{
  "hidden_size": 576,
  "num_key_value_heads": 9,
  "intermediate_size": 2304,
  "norm_place": "pre",
  "norm_eps": 1e-05,
  "positions": "rope",
  "attn_scale": 0.125,
  "bias": "none",
  "tie_word_embeddings": false,
  "init_std_o": 0.0301,
  "decay_shape": "linear"
}
Each number is 500 + 40 x the weight over its row's rms, rounded and kept within 0 to 999. Layers, rows and columns count from 0. Numbers have three digits each. The size before them is the row's rms in percent of the matrix's.

# layer 5 MLP gate, 2304x576, rms 0.0347, rows 1295-1391, columns 432-575
108:428544551433548458530423607476481506473514523533436467483470438495469432475518511466519584447447482494541458500476567491492560523490480506471442499483483565578529574537425496535553458489584565507527545517515546524472495486492486510473510507450540540527490449547447509454452454460559584566561590514488504506535484468561434439502536457496521462508455524460555502544545466526531477477473522549525441503511503509454391517495427471461486
098:481472507552542492564562474471507475520492490457514524507515546545482505514530518469454599496464550483546424538461502535522471531527542535547465507450479554532547532506439515527534444511489499505472512491571459455473420505490522466490509525502528569512460439485546529564525484545449527485524473546501461519501506487477396549473416511487456427482468414455482433514530520482468481443530521485498513497492466545454532570540512464526506
100:514506467473521407561521509428505456406454494470512540552546556477500476527499526450525512466472545540534505500512498457498484466518508461451542529521526489471506568513491449508529537581455443451522498525511485531511515506481473539515529504494571566517505500427494561530426539444508488453413445541489480512551500491434531509481484466468479508441564515466428456519489503450476430503498476523442506515515464510456513588496544515508483
097:489467500516437520518505544456503511470534522486469479493513500484503443486527483487512547427540457509447477526518537451524521508502518569580476492478465406409574491523464473573510467524463490517494520425458493410475556475475532532539439509511564498446483482533407520500522578531511501508485522487493522495520527527527554486519510503439517500519493548626526551530413599524465418455419462553431548472492556491493449482430582537512527
086:429512460487494478560522469473488469520452460525512531452458460512438561484543494549497425451515336454500459490522534517544519450453511481544514470512578444468548453525442522478475452490455485519472492518467537553473486481462541520525533427483476494528475499478515502440452544414487520447490482489454547487518538534446494428405493609438433496450472520471522533450501500474529455490498469492543506495536494492435444539503516538459480
092:469449411477495528528512443552415503486507481556544544544495541531490519500503481461516458424502502521568554533520515549600501515455516481564482516535471601498519482488441496502504475549480523601567445423537494549511607462499489485533448549554484504556520519535453501489570564465533497491479499504524504543408533464509515535515445463522611476482377483489515562539491487541510530489570460497527538447461467521592561525539457450525487
088:537525486496456450415501510511451561462477551432526439494439490515489537533594484506538500464506549478474501554490502526511582500490542507501502536409518511437528518485496579566547517512500551481489446482466548583457459492536500528509487452551515541551457517542526523536527487451468512460527469535429507531531491449503535486482544525465494475497473504461549510447492487509517552550471487478484498479530540522466490463459489419512527
100:491576462557447507497592542501465562556503531476484456451506472504532567516592488474502522472484522450420493502505567484430520576570495473550479449458529431508464493530512472503564478490532561547501417513460571499446445489528567512480554556538543449522476498562428398485444451440457477555430488500459504525492469431497515539481465484495475489546499491495483502543563513590548520446546521463441494481552511523536526454562513551484454
092:503503538505529508459472512491526470488486482479487487511408503492526532465473506532476542510503503473524465406495459502493526697521499468416506531469557531581481543485509496508550478544461532482549561561545507448478486505535442524448519524453510552483487537601539437502569500570510436513506483477467489511460464510478497486604483512500464461517495612471488488508506497538449481530518454541560489515509493493514483494478436541534440
089:469489635538474514461540539512493509510506510418500472478550466490469474542460521476547478495528527483500542512505537538514476490473483501545514490410589477452554484395437411505527499470467536522543505477566446447487504504542511521462567544491446548438482476539510511510461510557498461466546500491521545429522454532484484460529592478525573490417558538554489500516419526467536446481491543574491447508456476457481409513558512482466458
098:522460506517544520458510488507512521526496511447459466511491449518443504517564515480522411545404422474534497503468499558512487514480489515439441492471538545477473499565551441517500515542553504552518422431421474456614530516493487511512534471515547453498526580441446512510525447493486498497457480480515511531527425483480489516538502488564494524475505553539544495591564497527468576534492499500459505522458417476547473519436523474482511
097:526527432497508437429423450478474533508529505543533504527538465513455467570540572435494445499467495544510463523521445544479564537538530476523457498535515523496549514491560566489418548487460486512381522552467528617490590490500474452543525426466516493541549482510485505492553510525503477533509531491545562494453567539522450527460491456446465501535449535519488450477610483529509470503491528538493518507489562412489435543500517503506500
092:528509478503522531479521514454452481528533509524512540519540560484477514420502563473422479450529480550530483512478490493458423476534525498516492508511533452456563501503466495553502463518537533526490591477443467458526581464381438535539518500535555482507507473454546472492486520557441530433498500507511415526488419543462559552543424484514458528548483438499523497502498528461563453457501483464497546527544476486570493491543484518462539
111:513506521519476469425483509498504446457519551548511508473482490520480498518516553468504499538484561493576508485548436539484483493528467576575417482469536530507475475546464432467500466521441483460432502496476558457545495520538476519523484525478561540515580507541529468410524556512657464439485458509499477528473567541526519487498498494526460515532502512558524552582437591497552507511445498539518586506443509547488517465545480587513422
095:473451489492487487468489480448527500499432533537511471511495472472492604508526488464428473483509525525515455520507470581473541454538534486546579511540548445541534469527479529580478514546518450493394524497535584507553512515483523505405466513540548476546524531566523464557525492500456488569520511503558450450563484449527543433533566463528436564470476490509532496543481478439518503504527473491535550428506482484460486488436535457507498
097:414470531562546503563497588535538520531461537517519506469536496555477456492481546519464491559499543561469531481492472560403550498468486480539463506544519539414505487458514499534460485504526495486513559493464534404508487481446502492487460472497498514510430521539418522516453476543491592507475476572535581388547456454477495484492477473491568470483505440501501505515455461549476505441558500469526523505390470555520540543534512470490564
092:520518426448468501548452581520529520568538555423465471471432524528505479503511526478485511516485466453513585551522502513480428490520487466489522428478410536474452543466458537453455466453528483608450514516471494498520460575511496532599535461511520501487476485461453525499446577517452580545548476474435487447479493517574460495498455489543495512552488424522489484477472539415457515544498424475506466490521520489496564537528410500397492
105:460428474529500553473539515479502483507493488479476501502477541563531543476608514583555564495491546473548502501515525547473517538456501513531411434450532550527537524479587556536523464437479517404508492492519539499468530483504540574496396499505508475546507415482578453533593578467535501500546524522518468451497497456522482482517506499511481489458513506398531425532515435464451495525508499538531493488473539494502565538431542463480533
089:503430495476493487548527481529549473505500515435498489465514551557500544482562396539531507432520563598459482439478489526571454556513529527441435501464557544504496453583537521499475444496505511499449520527552542502509566548478492560496531531465506525578473518489626559464477507474471550473528454461573514506539545510510424534502530478508564452579517424505510558503562525459465491541504522527492491508533501546444540443483526422474437
101:488546513493508455559459497532482526494606538550459393510497473475494438508559565478511469481531502534472530505462513453448492511441489477499528506472487519482504463445525491465485460525485495489588445511532457522556626539472491502525462486525466531485557464518512496462521447521489582478500504478449554510483518527544448567534536504508461486500578544557444540530531525501473548478510499474392578512539439541497478425470434457449522
105:540491493510550489489507517585508522562462430422570528439462521534477518458499535499536468491502467459582466511476507573526477453518486499597504434481509474547462418524553520463488487582497477477522521508484455503446456467444526492563469529578461532549470514466481534556516492560502474451449509405543524559425529492525491534496485471496475488466452538591399495529450433548487435554543493508544523508564569453570580518545503510521497
086:457425540469537482530530478477435461555513516483427505518523474518522465563468512489483552526498442478465509515461471544407511463516525490434478501523484511501481515527499528496533516403467443453522526518450494503499498445552526568480527513480433562428500501477489517578490553494508500485564501421476484451578513436479528497568454424470506422462615489557469570506532523523506437395478506465438551487534485565527488517446537486508510
098:494501510513545545539464459479488553536539574463493482522523477483600505543522466582488413530521466453555519492508526466478440428439408531551433565490487530586506529468488472430542569458494563503449556520509423485605536525405492547458484496516539504526507484480482495517530501537478458484524476495467466491469557518469528531557464486452510437528459477505535529499469558511479470487563446459525523527522463566529446576477477543466507
098:437504569491475508478585534500528498484535557498529549654511481461486435553413482486459414418502491449536532456461437491535510548467493553525513535551498502549528476499534517474509483522513548518548518523419490463510553531461528530531551547529530526504544533501486480534551437503519502438514552470513517477434550529477507519577493533499477491515477432488558487457535540529513514435466552563407521513498490515479532593464550478509454
090:488499510519476452414416498428542527464535530471444574532517511486514557572510487506457519511504506443587451517432541509542518507548502526434500549460527460533486486434542526490476430524495459491539522453530478512506446493493459620431530501456464500501515400495615603533508476526474480488483470518530549492514517450475479454528507456545545503518520497507544461491481582547517472515520522478459470554462499477532539400505462504547470
100:468539470483548508532525490574572524508496466500505516447538492500441443522561552514472472506403447515490462520501520520502545482459539560523482503495517475490528504525483459484434544526571475508477564555493566524459496496469544544546489483565512476515480540448490532479478509487496501497536523479443467443493518551502471502532467415469489521509558443449441491544477509530520550510538447474532460487508532444508499542536475548539524
125:492557492476462507476572529454457539515487530513494444456465512538573412465577539492429562425482492478492499556505463485480555439481499570515524506471550496516477457515508573493523556502508464431434435478463536465464509557535488479521509478499390463503399457473583497486535532501506481589503473512562495509560481461543481510444468495437484505504461564527474441512556532416538458520498502523556466520524497522472499548501460478529444
092:510503550427512574494452477504550451510475533510515479517551490474597447503495462532475454513575513471453506582523537465421511477561555449590611500476546479526428474470456503525412477544475542515505487463442517487531566536519468440538489472538544503521544442473487525515424480484521491473408452493538536470493482482545482472484474486473523522538503465516446535506444491489488431562504489452511470538455484486563591517446476487469454
094:417535422466521476499488544477486467498512528495460554517443424512517499547557519495510536521524522474509555557498526456549511446503491475460503547565483486511532516511480524542444510517466485515512538444482526506453468520565557480511450478511564512455501583526448528474599559503491495522479510456444553501471511472562538462439509513508447568533421561484498503440595493483488537555463508509408523517561440463526563547448478552428485
102:493457533488503501453452437514495542545533535466444497465562445488623491463457478523529620547528498504478488534528473601553510501560529476523493519482503500501606464538475506549538513536502609478494509512526442499524531505510489417542471582460530570470535485480528474474459509465526507525596505536533462434492468541522464474514502535507548499523434495433531526524468495465474498511480494437521499513509517501574556566516520471438467
085:460480468508482507525513546464461523531504501482466486477535514502482464474573527541538495502531447506534464495517455494511572447506510513515456464517482503468555495482516455477557533479548472482474470508456509491459517524523609525469469510487465428475522542538563516519482480578505522424429464446458529497540585468505498438437522492472475450475574534454385531582541559522487570509528545506514473505555467427490466538496496563453544
107:493476478485521470528523478499518502451533515624450575446424426495507525570507523554533466519511485551406475459543550523456507467513525522495509539492479493488556552550474512520533565525537537521583515492547472473552558529502445513504528505510484519475436441503439491536535427498453477452520449447513542507514467508554503482518548481517480462550462459513465462516457506467525538491518489489488476451517508496500428485498530549572469
120:470476526485577487486502549443514424585559473534458466474536422471511530496510501546460471533558485489485503474530458443468484522538498494567475457498465524481458526527470547493528548450472468420430477457479424471512528465477431474532483474534529531511541509510425479495504496463482492487470482505500512491537403470464455581568530511525432496537469446485514442523450531519571534527508504552446457535561484568504558569495517525492536
104:468510569525469519451487476452468521456473486486435418495480503416525495531478558510430535486541571544536434439487540592522477527522553494546540563471544521529426487469529474528490472452442478507474538526455481563533452494458470451555500613533432557470510543551529473441522478474438455436496538476504511610461545504472495506514521558489449473472500490481543585453493562523514424432461517501490500438498424556540531535559496512525536
100:507532524513579476454456534502509536524463594559555509539579495484450406463541503513484480508511523498571504501497447434491498459396458488495448530576461480500519494471496479517554553530546472542507468477497476469506422522540530448500587506478503524464552512449535508475467480531497514454492547533444511539510496492535568554487509519497493523453518527471509493534474495477460442461554578475528558487501465514499541544510505556499450
087:494556538506447517527522511478513494504474440488564460566465502497457486484444432548524496585468491536567473439438457577534496514478458535461463491459417460467506461519514576512478542468430555508440495466522429514489428474487520456538478459473514471487573486515469458508567527487429595472534439413514452521450453419510461501465490409559467475518580598507523532413473511434465519460435476489441529551452479497490498461506485468552553
098:572502418483481516561560466514397460472515511537549532518445489497524469607496494506513478496478506483522501514448489488525491508468494546483478511500503478444483521588534519539493486494463530484413524406507518440496502416529525504482476529464462481493543486441506491544413480495395499480534464573509480497494484482536554541521524420499478543516577539440468507517506559539458535437556475441508490532629516408442520490497525542462559
085:559522495484488520482510558551444445530476444456521479528438512556464459500431550529455466530480489459569530468404572508517543466569438515586512475508500529486521508530504512476481496524475459559478517503440538470505561448516500435524497509472520532511448457457526430512488512534510474490564496508518567504545544507512467504500566458509494497453567487575455447494536560499508495538504531532389514488550554420565451461523416505482535
095:503478519506488535411442521496511517463507449447518509486600508488563483548465437538544495527515546496502440504434526467542468487518469511515538486449475532503460506543521473534468492490535575476467494444469514541488552514493470470455530463461486451487487553476463530510491478493525436516570494499526499561465558477518540491546559478471493428509515530564563533536510489510431475469549447552471488558534538456492405583412528440483442
081:508446476517484550505466495485536551553499480530493526529559609514455498425418484475513566493495429461475529467482523573476508509549518476562524553544489481493491511401496445539558458478443435484502469504454511468537483482446453468500526519495471421504539523586533542478489472502488440516514521532487522504491514527450569406535504539435513534483511503476491500484458538420477581569544527479550479554511516437467549447578515421464479
093:416482529374508457500528534535445511396463489480530486533479559533539495483577457527515535449465484567576531554544545503440510511475533473519483434463548541523518508532491510493504491511462478512468491530433473492502401542522485478477471547457465516533490520451525480456534540574508528538524521426453471513578513511544423488516472526498487522510499508452556447449456504524538410427488581503511462423541375488493530495541505514531476
094:542502511536515472516490492545501482532503485531511505487655468506492516444436540531441473552502465566469537502470537543471556490409504518492535509470546572457577466556481540437505542526487448513470517438525537471564487509473501520476518518527513461372465450555512544472467490474505464541587491462480407475561551517599576486507484528447508529492461568486538477515510483517417426553544513461529504430523455446534443477524529500559403
094:517448466475472457404548554570514601513544517556509502522530489504526539512417538446524508493473494562524453461535519484456572462539513462474570509500434467488494428553463488430521515498466478518466480491530507523368479510554473559502578463471435516443503573510476518515482503497486506426455500490528477434523553503475571482469504500529396482508591433568462463537436497506485498451543539458431512520478515550505474522506599500507491
088:489488471438520545462592522527489524405444477450530466517609452552470488469475473526505496542518487417517479517475462603487519513512479411534437490464516515494477498502509493475484541441444530498424546518548511504560503520453590520507446569521488475485539517479495513520451484498490523493462502530502511536472528549517537524503492472517546471446539507455501522460492533504522443433454503514498558505438489439424593542483520525461615
081:458500478544475545472494447424473458425522430531577598502490477461563436498528483539466552477482495492533523499488488534417492532517429519489480514472474463511544610587518565376487472489493448438609515461480530460439489496542494516454485520576484513473441455460545506452533474483517468520543525538459531490582393445485513551514485416484486547478588505492456503522388475552505511483538609502548535515494512518464563475481493459551543
113:528522579460436455478513513512475602481493488509465502566543490566465521489420476516489527513553479527446540507462533576476570550612495530440516431467486507446553540507521469448558597458482527601562494493503531542514512419573445468502476557493482578552520497525511483494474500507511491495515509481499541477533491513482455488490448487524459454522475464443515475483544537450464524559492521467505479421529499468463542529449394448521507
112:549492472457480549505452487498518453517426482459511466543527466465509448528419581579574503602508428502511466466510446545535466492505504477505449493512471496535508523514490545499561448487472460533456478563433532536485427472504498494541478500429531514523510500428437466481521523497526388484558524419495538474439453503476513513536495541474568482479569545507524498496502416466525489477444469517505538508457518442556540491502440534534571
086:493501484506468502464471483497466470483452515485579493535466511611471495504597488510471481491546453551449495451460496503509550432487434525485503491482475570511556568514493569486496501562437550524450524529495525477568487523483472482495371478472489583508522472489502526483418485477480537446490497483559431448560505496557560528450448467561449530512514558506474476544474487439518492538419478577454493454514535472472496505471469433514466
101:459508520532485486522497477489513451470539486484516534448512544494520528504461489459426566460461495480462473534490398450485567488527472447520508521441497504523467515545472451492472439569498556478553574487467522528398403472527415511517533504495562465500491408501493446483485471489475548571522481484506513454501483391541483473497463473467485512464628467519538422478525450481479474513462444576518523485552519515502507512613542474526513
091:476527536434533443504527550541530522539533416530485496463527501521581453481453483503497484546565410595468457460455494520490566531503443543439569496542499497593491505502524466516489568546481517521432465519439445495483536503567370496556485560522485444438473435538389484555513482478478509478423498567515529503532538467468529500536483529542482514533409461566426534539474462532499557495582578525448465497465545427543476426558514540530442
086:482499451499432464523488579455521454557470503459487537468472493490458511485548459477518518557466574531508529452511467500450583534461476550504492504564524500505510457504463497530492535506430468486531480508506601464547463508558425499440456466511505469520502467482512438487485539530429485458511534507494469508573512410471527454505495497479516565492495552474493558556596502503539549472594471481547454462482480450518454430506419474498490
105:447613494457582463497567474535471552508494469469454537515488517502540469517556486526553451554465428543462546507505491508481572517437467445510469433557447547550502542529532527556516518503472529513501559466423518408456519427451595460509561514506519511490460541465469483562442470466503430528461487483497433520465462433482535484431558524491490498594463435460454528515535447494475496541463552468517570559497442507509475439528416542565455
089:501487441564498533484546490506547478452526478530524456518395529463501497503508490505560535562524498453471531511542492516558497514459581516489472588508522477508535470442420503510520468503530549513470515452450548493588458507473438505460530493531592529509497469478457534457510450513419498545496487495520482492510523491550532514473469469518503474511571503487529480535558591544542531573440533506567555512461490473427443472520455516502480
088:544473407498466409477572524466532514541545496567542545455492474496513469508506499502470541482503441490542566461427467492429483438545521539452443526516514455523519503534540535471570532454493487448510447485570512518506489462493465461470490414482456490487564563449502458574529587521510466574506528468520543477573509515490528540464491508459510460507456570449449515506541468490479493473512442451506506468489519516431491512479496544545538
084:491469519473534539584489436501491453514496548549494518469507512428460547488476542576562475483485504525495514484464434532551410506497555470476515481485523476462531431585488456538561476502555486523484548428424482484452507499525461528518495524442507532556534591466485540502498528525477543477507493513462498489463516485598522546479428442497545520514465500489457534443596494519489514445461497539514446468492522467506384501548556459501502
104:440544490518523556406534473536482503480441513481484469490521468526501496539561493507506467447482431465438473559444470511515473432549508479572484506464479547577573469522460509460512510548543480481504463422511467477488500479504514479491469499472431508496500566550526506469486505535494446527469541450423574515600522533545481527403461476426525545577496488488559479477576517463530454514546557528520490452510501471531511546491520518539487
100:456506537548413475471520484562529492500498487472552513465558516485511538490413559469490490489560521495508453434471511509442435524532476541557510504525469414483458478457446511465494505600567444476527532509569538517510537438503497473498441517459550559530566548497450514528520541496610474470580532447516505505398496543494551497486498425457432409490471487583501457502501437553487476514517524536606477534522553611452594465541466558517455
092:562496528541535497517508547472523495498534533522453523471553466537560540521507566448492460527519525533508514501597521589415474418505524543498519490515503521461493512558488487530539473543518441498439460556562484484489506557474484492541487513487549503485482614556567499561435574502515508450518499576562512487565564491447439499485586484540433527535430467529551454537512498536510483415560496467484456533497498431555473527527530497468541
086:505551440548508466500429491485501492555456521590470490470460448583471507453438465478529487522508491584585467473462521521539501439494486460454490404471515436470508541465477589453544539555553556462521448524499508466511514515501489540502483553534490499488484536510510492378460409444458499494507492450507521470462489510455518425536466476468456475460484440478547527548413495473501476445560476504531578461445429504535491495519392572502462
084:453504541454516462473497526513521498506541507484470480410526436440523505506514450460531501487526527477483508483492463428475462461504502533436491537515516414438446454463414532482578444557474482506565471399471495575497516527508562479579547440550509530450529533472545446512458459552463567403549544470448515529492396605471557515505506437472441464525465518473498453524572476440540542515559540515457573488521525512507513480459516520528482
121:478538484441469499441491472483470533509590477503485507572462468544524451461605513521584480491491529521525533584538528459429564500520520505541580498542504479640556486545494502384532494499460449520478430449522478514573503529552537588570543395487508456493450504550475444529519525482517438475451451521464518524435520454492470417576504547462556530481502458521466446484543491536496467407471511439455504533456497472514559513476445492529529
127:490496449567518501527486494481450438516477494490525550465423543542439528541522597495482534506476518490490520528506485465430531503549557515486436491519477444487459447559494496547584493449485510559462451487508492511464496528470499529526488563454580554454503494461469450486487522486513493520521479463556459515466504513517537498482513514541422512536487517526479512467443524472465507480484402522521588526520437559507561482510483461516544
094:420452427537538462476473498498503557528526534483509514473498503465409441518501469490482470446568479451522456470510438510499479468471487542500480493509571502503448558576521444428527443559546523568482493568482468473404548494507482548494473474502512536465467468473466569530529543530557496402481545507550545439538565540469531586493515477466506503505534534511475530489477529480513471493537510504469460511448471590486549490533414546512503
090:540519535453478527506480489572520523502487424553503509540489491500475468550526550457584514416566457489516491520552521515557516486489520478483508553473436472530514509524469483511525522535453505488511543490476498485483541483498447542551568468527450472477526511531520430515555483557524446551575477610583467462437491497490507488412477510484496439408447437471510570554534460473478523524481570565473500415483456517453430508465473503417494
092:480477473461500532497503487469559518535467509483506473439498505519454477530501581483513508497418492524527508492491496465499507486454492551488518534559457473496475453527476438540451615450549549467506448500444503459457485524475455502481426539461483533495454519537519432515502479529497490450470474542545524457532551525471464495464552564527473454498507555499430480544478533482501441483553451482522507459527446519515414525547494527520464
112:426543433511477477502472536522519426467508469500496447488501473531477497456516530530535489474522453481501457441463413542427457541531525492501480508565457547477530513541510415459494509473468505498512479532518492550460521498474451520462461440491467485498518549571510513540534535493411495532473505483500470426595453556486451516472503522497459607441555546536546463491511564526492448526571487509543507463446451544468464429512470516561495
095:536519527601431550465448443477467543510553509495505528583510483504542505456515533592461491612459506458515462522525530491496523506462482563478562505491464487453523533515427511442537552520478493464531542437528477521547496515478411512515561466544517575525511521486527482510542513455483550565502494562511461513418484470499453573513515449481532478550553539419531490457516455508501502484491482548464626515493519528478446531471467448499514
102:478478455478480508532467458528559473528477531517446480516487511526452483553589550552515436472503538570538504617506475455473585438553530476519463499495550482500468465515504506510558538491500505586460522439400493553510435541486492527504493506463518457517490488476497563563521533599483511466510456478486474467411440498492542453514507450540511499589516511542483472479478510556500518595491553487425471500500480451551445503504527480475556
093:501543544545461458513462499484492507486500479429406529512529575524531464474495468526551445487478541497465498451464532501487514543546572464458498545527444460508476417486418463479458487462594491464474479504522517481480563500516558562461530513579425584431504450458497508454472434521469404393440468490505503548537454518545405525471534562514465435501481543546498447464524467485500543481558495483479476491480490538461498533496518488567489
100:539504562477464476513535506471504513509505480490472463443553489534547479586534521468464516480568481512478570437414506472449463492492446507487492487459529444534517445506519520424522506491518553504540493434466463456449486514553485488434427494506541517470553499414490420494491516515509473484516499530507442523535527503502469529432499417478516483403532516492483569495490542545465525499499536530544529474489490494558476515514404504460517
082:499467540485445468458475520555509492449496492576482507531481520477536462512462421496501483447484540528527439527445526520524552493466467519514531542476447506498438525497485524431498572536476548514479478521514444560494500407546531563549507518461529544502522522497547515484507544437478562523533523471535486429533554507491493606566510497514543506473608476535433520541531489525568452570477414462496524591441488519389462455530407530549489
092:600454473493529491470528494550461488472520482554467478522555518508518462515505461518437542448499508519507474494535523517519542524447460566535548488453431492487457525499508463500510557484536474485478504496443579486522551434501489510522455566483578471458506502510506479531400562548499453545505554471488463518497511448550445525512461450481478606487564522549512464450456512445544504519448508454517430513596559471463464513494512479478516
093:511505543518472500459538419505511483597562418467518510517500521431481445474515492476501511483474558540520513479438457526494493533540472515482516499559415465551530500480487534515439393428490450482510508489514540444499483488556424438485506524481458463468446547494508456435521494535433548520518484418493505450500571405486526524524574551565498495424503411556573409491523484469474550507462499555458482525496556433480535489468595466492584
096:494497537445510493475533513426557461492509523483503476492481508505480452467526492540483481484547476485475423526492458555500562474500514381491513510483475561529556533502574440471521494450585508414512516473551518448507502395422507446469407418491420499511508505505467424467477490491505560496466590454561450509435564535472507554529526482458413488476502519484517469464442459515484588452536514450548524501524488538564578570522429472515453
111:544537497479504516473516521480491440450536515458469467464458475461586429475544535415509468508554461502561571500466486552463518472532489488470503510553506476504516507576494500440494494463475547572525456502498536587494485480507482525434504500494527549523458554470526556489478484373510551535491544491526439487516496554476580523503516518559421438465512575496512458478532609533485499447512431503505545532476447488499465522539451524502470
125:516523483524535490542580504466518473479450520489483430518511462526488456553522443515471603552541538470570538534549444436564449497494549527543521489513484474449523510491494475575544526437486421507520549455560493467532569473547536431414520570471524510523561541559412536480514510503454535472470453531401482517489521533592459493540467478459517504531445460422485434475463529518532507579432520503527512479465443519530501505496474492523505
128:470444433509488459552538420537497440492456505481477457498515526495475463502604538519409461546475558561533485550458482539432520482476535499469543490489488519481498501485423471536437523419518432468468507526532493497528478509513497466482529491517468477548451557473447443517453487587429497458502484493481487534554404483500444511555439443517531458489470456498517479504465453502477508357476507462479496538535557550567501527481504462467501
089:426506608536507437569478482514483479549523527604492474519492496542553473541511525544479538556495463571469476481472551570493533516571486568544450502511515535505442505459501441511516556444446485552462543413480535494506526449512519482506511536449484503474510444465516503491495468524536424514487515490491527524457552491416487482472509418501493546472513494503456507559401480463481489481508532461494398471495512557463456491520507523531512
091:534458507472566546520523448511496520438498505476466480499470492515615566473503519511537463479543493479559523446455497481539474527456468524528476496491559446429504524456534547473514509511467522519507490433527544548566422577484400497508471505469445520469499440482520546457519536529506474515560506545472518499518454479523524454479434493444528469502599528444516490505497411547470463492454520457399508518486597446531494490499493469528426
091:473510451506589475489449522519521478460431443545502489514425499549555481550527473548526478470497517512520561534509424561538556526522543392492385525530495481495453423563524506518567491563414448416492415511541486420482484471531538508467481485465500518455601512493521566516491524494514471487447497433466495470503402427515415576507501516505460494568493502484541494472562451531531503556499474494562502542519517543448491464449481472493499
094:498537501534485495534526503514503452562470520453537498498503507560523453487508489504471555468549483477494441573485433417494461540514466553510524457510481446513535435587467522481433538470489453507481498525413493465538500531515448486407545468526563501480456550445478524474512491459450522517545449433500516470448561470546570461520476533438481544538508477529499481397507457477522522525497520491508540456458443506501520512545453451474499
088:536547519481493469557468512562491484488478498505502497390532542507555493519508526531507482470461502488582490460420473465557487497546469439467505429485583478485521505483500524533539464470501534472595456407464513438533425480546465565520571457469562518492490589479446521527503425495453531468600448445525548493448435441518506514547468467509473479499573441532535487572544472573441514491493458501457443499525429435514501529442525533492531
092:542564537448542545495428467553555482498431499438538483438520477498515462550495498498534470516478501597511475515483491437536593508489508442564527487463559491540494506562489513512548508485451488492467452490474517512514399495493467547525465499472494515423484538479559558546481515432510511451496480499536524485568471497513492451482453514444538459509508417481514542461456498546458466570496509479567495520370517494511577509532446534522510
162:492469488436496487484518512514541538494486512479556410564436458502444488494443514504536474559495473477527421559511509434501496537501485503509465408515540521410551561512504505419510493458481521491431456513672478506500557476420498508542484487554518394484483534517483534466546540479544526528535500513456472493525570494510456532513556532602523514592534490476463490496463498442545535589486429480529520491460485428519481538464637559485579
104:539512476510570516502511507548509509512499483440455577460552528493510521546516462476495515458482468546475469550504466559525539549539547577547562535449490510479509475424585499504431497513467540551462600543489465515536523450504471457482492515499472424512512423485482526516561553568532428459473485499496544516454495454505517504473480448534566569530568503472459491503569514503425471587491522502371473519521555516525497540458490460529495
133:486572443488522462558488563553499504523512511510492483439532544482521513480470475459498492549501460540418484544550494519500499502476428491490407504495499527488509441524508441505538464565516479566469452554546506618560474479492498440550516494438494571444502478488472556513527500516530478535515425554541491509464558455552471476498539554459472451547439452509456547505540463442493466477520459504462517452461554462558478555479557530508518
098:440467542499547437467506569507549473463501455495512541414491531493556542529479584503585563507599524526538447459504521469501530431465546494472547526508484523516482475492512586436532426487488451516442502467455548513511489490470480511498468461523443492548464467468506568581599551521430502584497544498502504496433471426537477452540439553488532496466548477536553531509512536486488529517559587487531501524430449507459539499484472448530486
086:482493548435466495522554494450513493545515520495517502389499471532461507528475469526512564580478462459435548516513498405539493455467533482388474451528500443519533434436508529509511506482521448501507588444468524440486510476533441500514546561467551503504516454480485520527482559483492566496564482560455545533583576523475531461439542435458524523480456504511461519537462563521448438551477544519457483475474507487469551451544488480498422
101:527550522499492455507544500509473533429461454495447477595511561490521543479500440466497498458555518496398407428495475515447515579512501480497528526507509490489504529539484545441471504529482546526491528543532511480511404473500557534475553493534548530541446448526521492487581418546478498476524514493555510482480497512459480523455484467503487440493442555476505525413531528468544490513473562487422503502512528550421520529538482463468473
087:525488467489525483507556461506429587528482470481495480514458577443451501496523460533553529515569432512460443495507553444500526447524470533547423494455500485534511522523539525488496510508482527532527520468557541533505484546490455503491497498485534477567432486513444477503435432517515456464468484498499480508482455509571660477535476554536490570454473510446482465579468491469549494467535508504522498497492481511555446436515521490509478
149:505512509459504542479521468430521468477510491553501586470470522465441478503521419463442555451500525465510477461493552446522422506499498523470460420556503506488496461486485480495489529483469525516488474486481495515554564471467474509516534480538474516447512497517512462489478442547533482498547512512520474436458572567483480479526505546554520499499510477449520475457496576539455476528447511512538435546468519504451444509487504466492507
134:538540529488559524515520517482449525516533540495496518383481467441489554535525510515482544388447571512476561486422508449480558518531532501505537519462465540449478509522484521457531484522476512485524484535565547436545531481538472521504519499506517549487450555465550514424444457539595597509575485510498504545481458486506494479483484496507506532476503466391513459518470552506474452534533545532523524502575519534485532547485580501504405
089:463482588461489552505430426442489487567501474512536483475458476563481504551515519501449472475508525469522532534491420514525511422441499499499526549492513449474449479559466440566495510448527533451453480475570508414511507476498514503491572492517470550452494472539520529440488525502495512488499525450467417474593572462511466499465511533412511510493453549467461540527484597540483578557498438485482526517506532505460495538459572535470484
092:466532495483522520498536529491497472496502511477468561530500541433542414522485574434539452535460529501519467490498531524532471461553440507482479568473425586484534436592431517471573478455587500456473604555517473564487497451432451530501520513475527532436457523502542509533491527459516500384512554617498531485495570501507469528448482512581531463513495482514447517462512497527492520438494479487436462444555579630540446481552445483537470
087:475528460502506574523509486505458579532528540514534517582533524468471487489550524537545488423481469538378492496545509475497500466509495459482498497477523500534528546419441485488524486468502462508436510423484521470501501463555475460507525486426554515492572549480502574525501492493497501463494505440451442471536494596520499466532563524465569541507552521490479486475476552559479464500497557449526490491473512459530482469510496481517445
099:557531540509486518569488337478475495518514497499494381564487419565435446569414555449492478586471478481432513483499494476458573467465567507453535555495461494542439472483534516512492462450455531519505468422530558540519500476438502517494480487562531464494428504505515449422481510541504520519469499558556473520509477500527515479486496572489505515504546434464532488499503505532511557461466582481476507440515512496509532523428533464514448
085:496484562580427504450464537510465554440521534474495546494470487501475503467514511534437532504480513531551453503530504472578483459509548549464504383481514470504470493476514444486455515479501504528531581513507504502503509473498524519556503494468511470538516574543439573500448551508471522517507508478541514492470447552491478519430490425487488477437442493535478501547567489463494518488463496488529532553456518444384469492513500539492543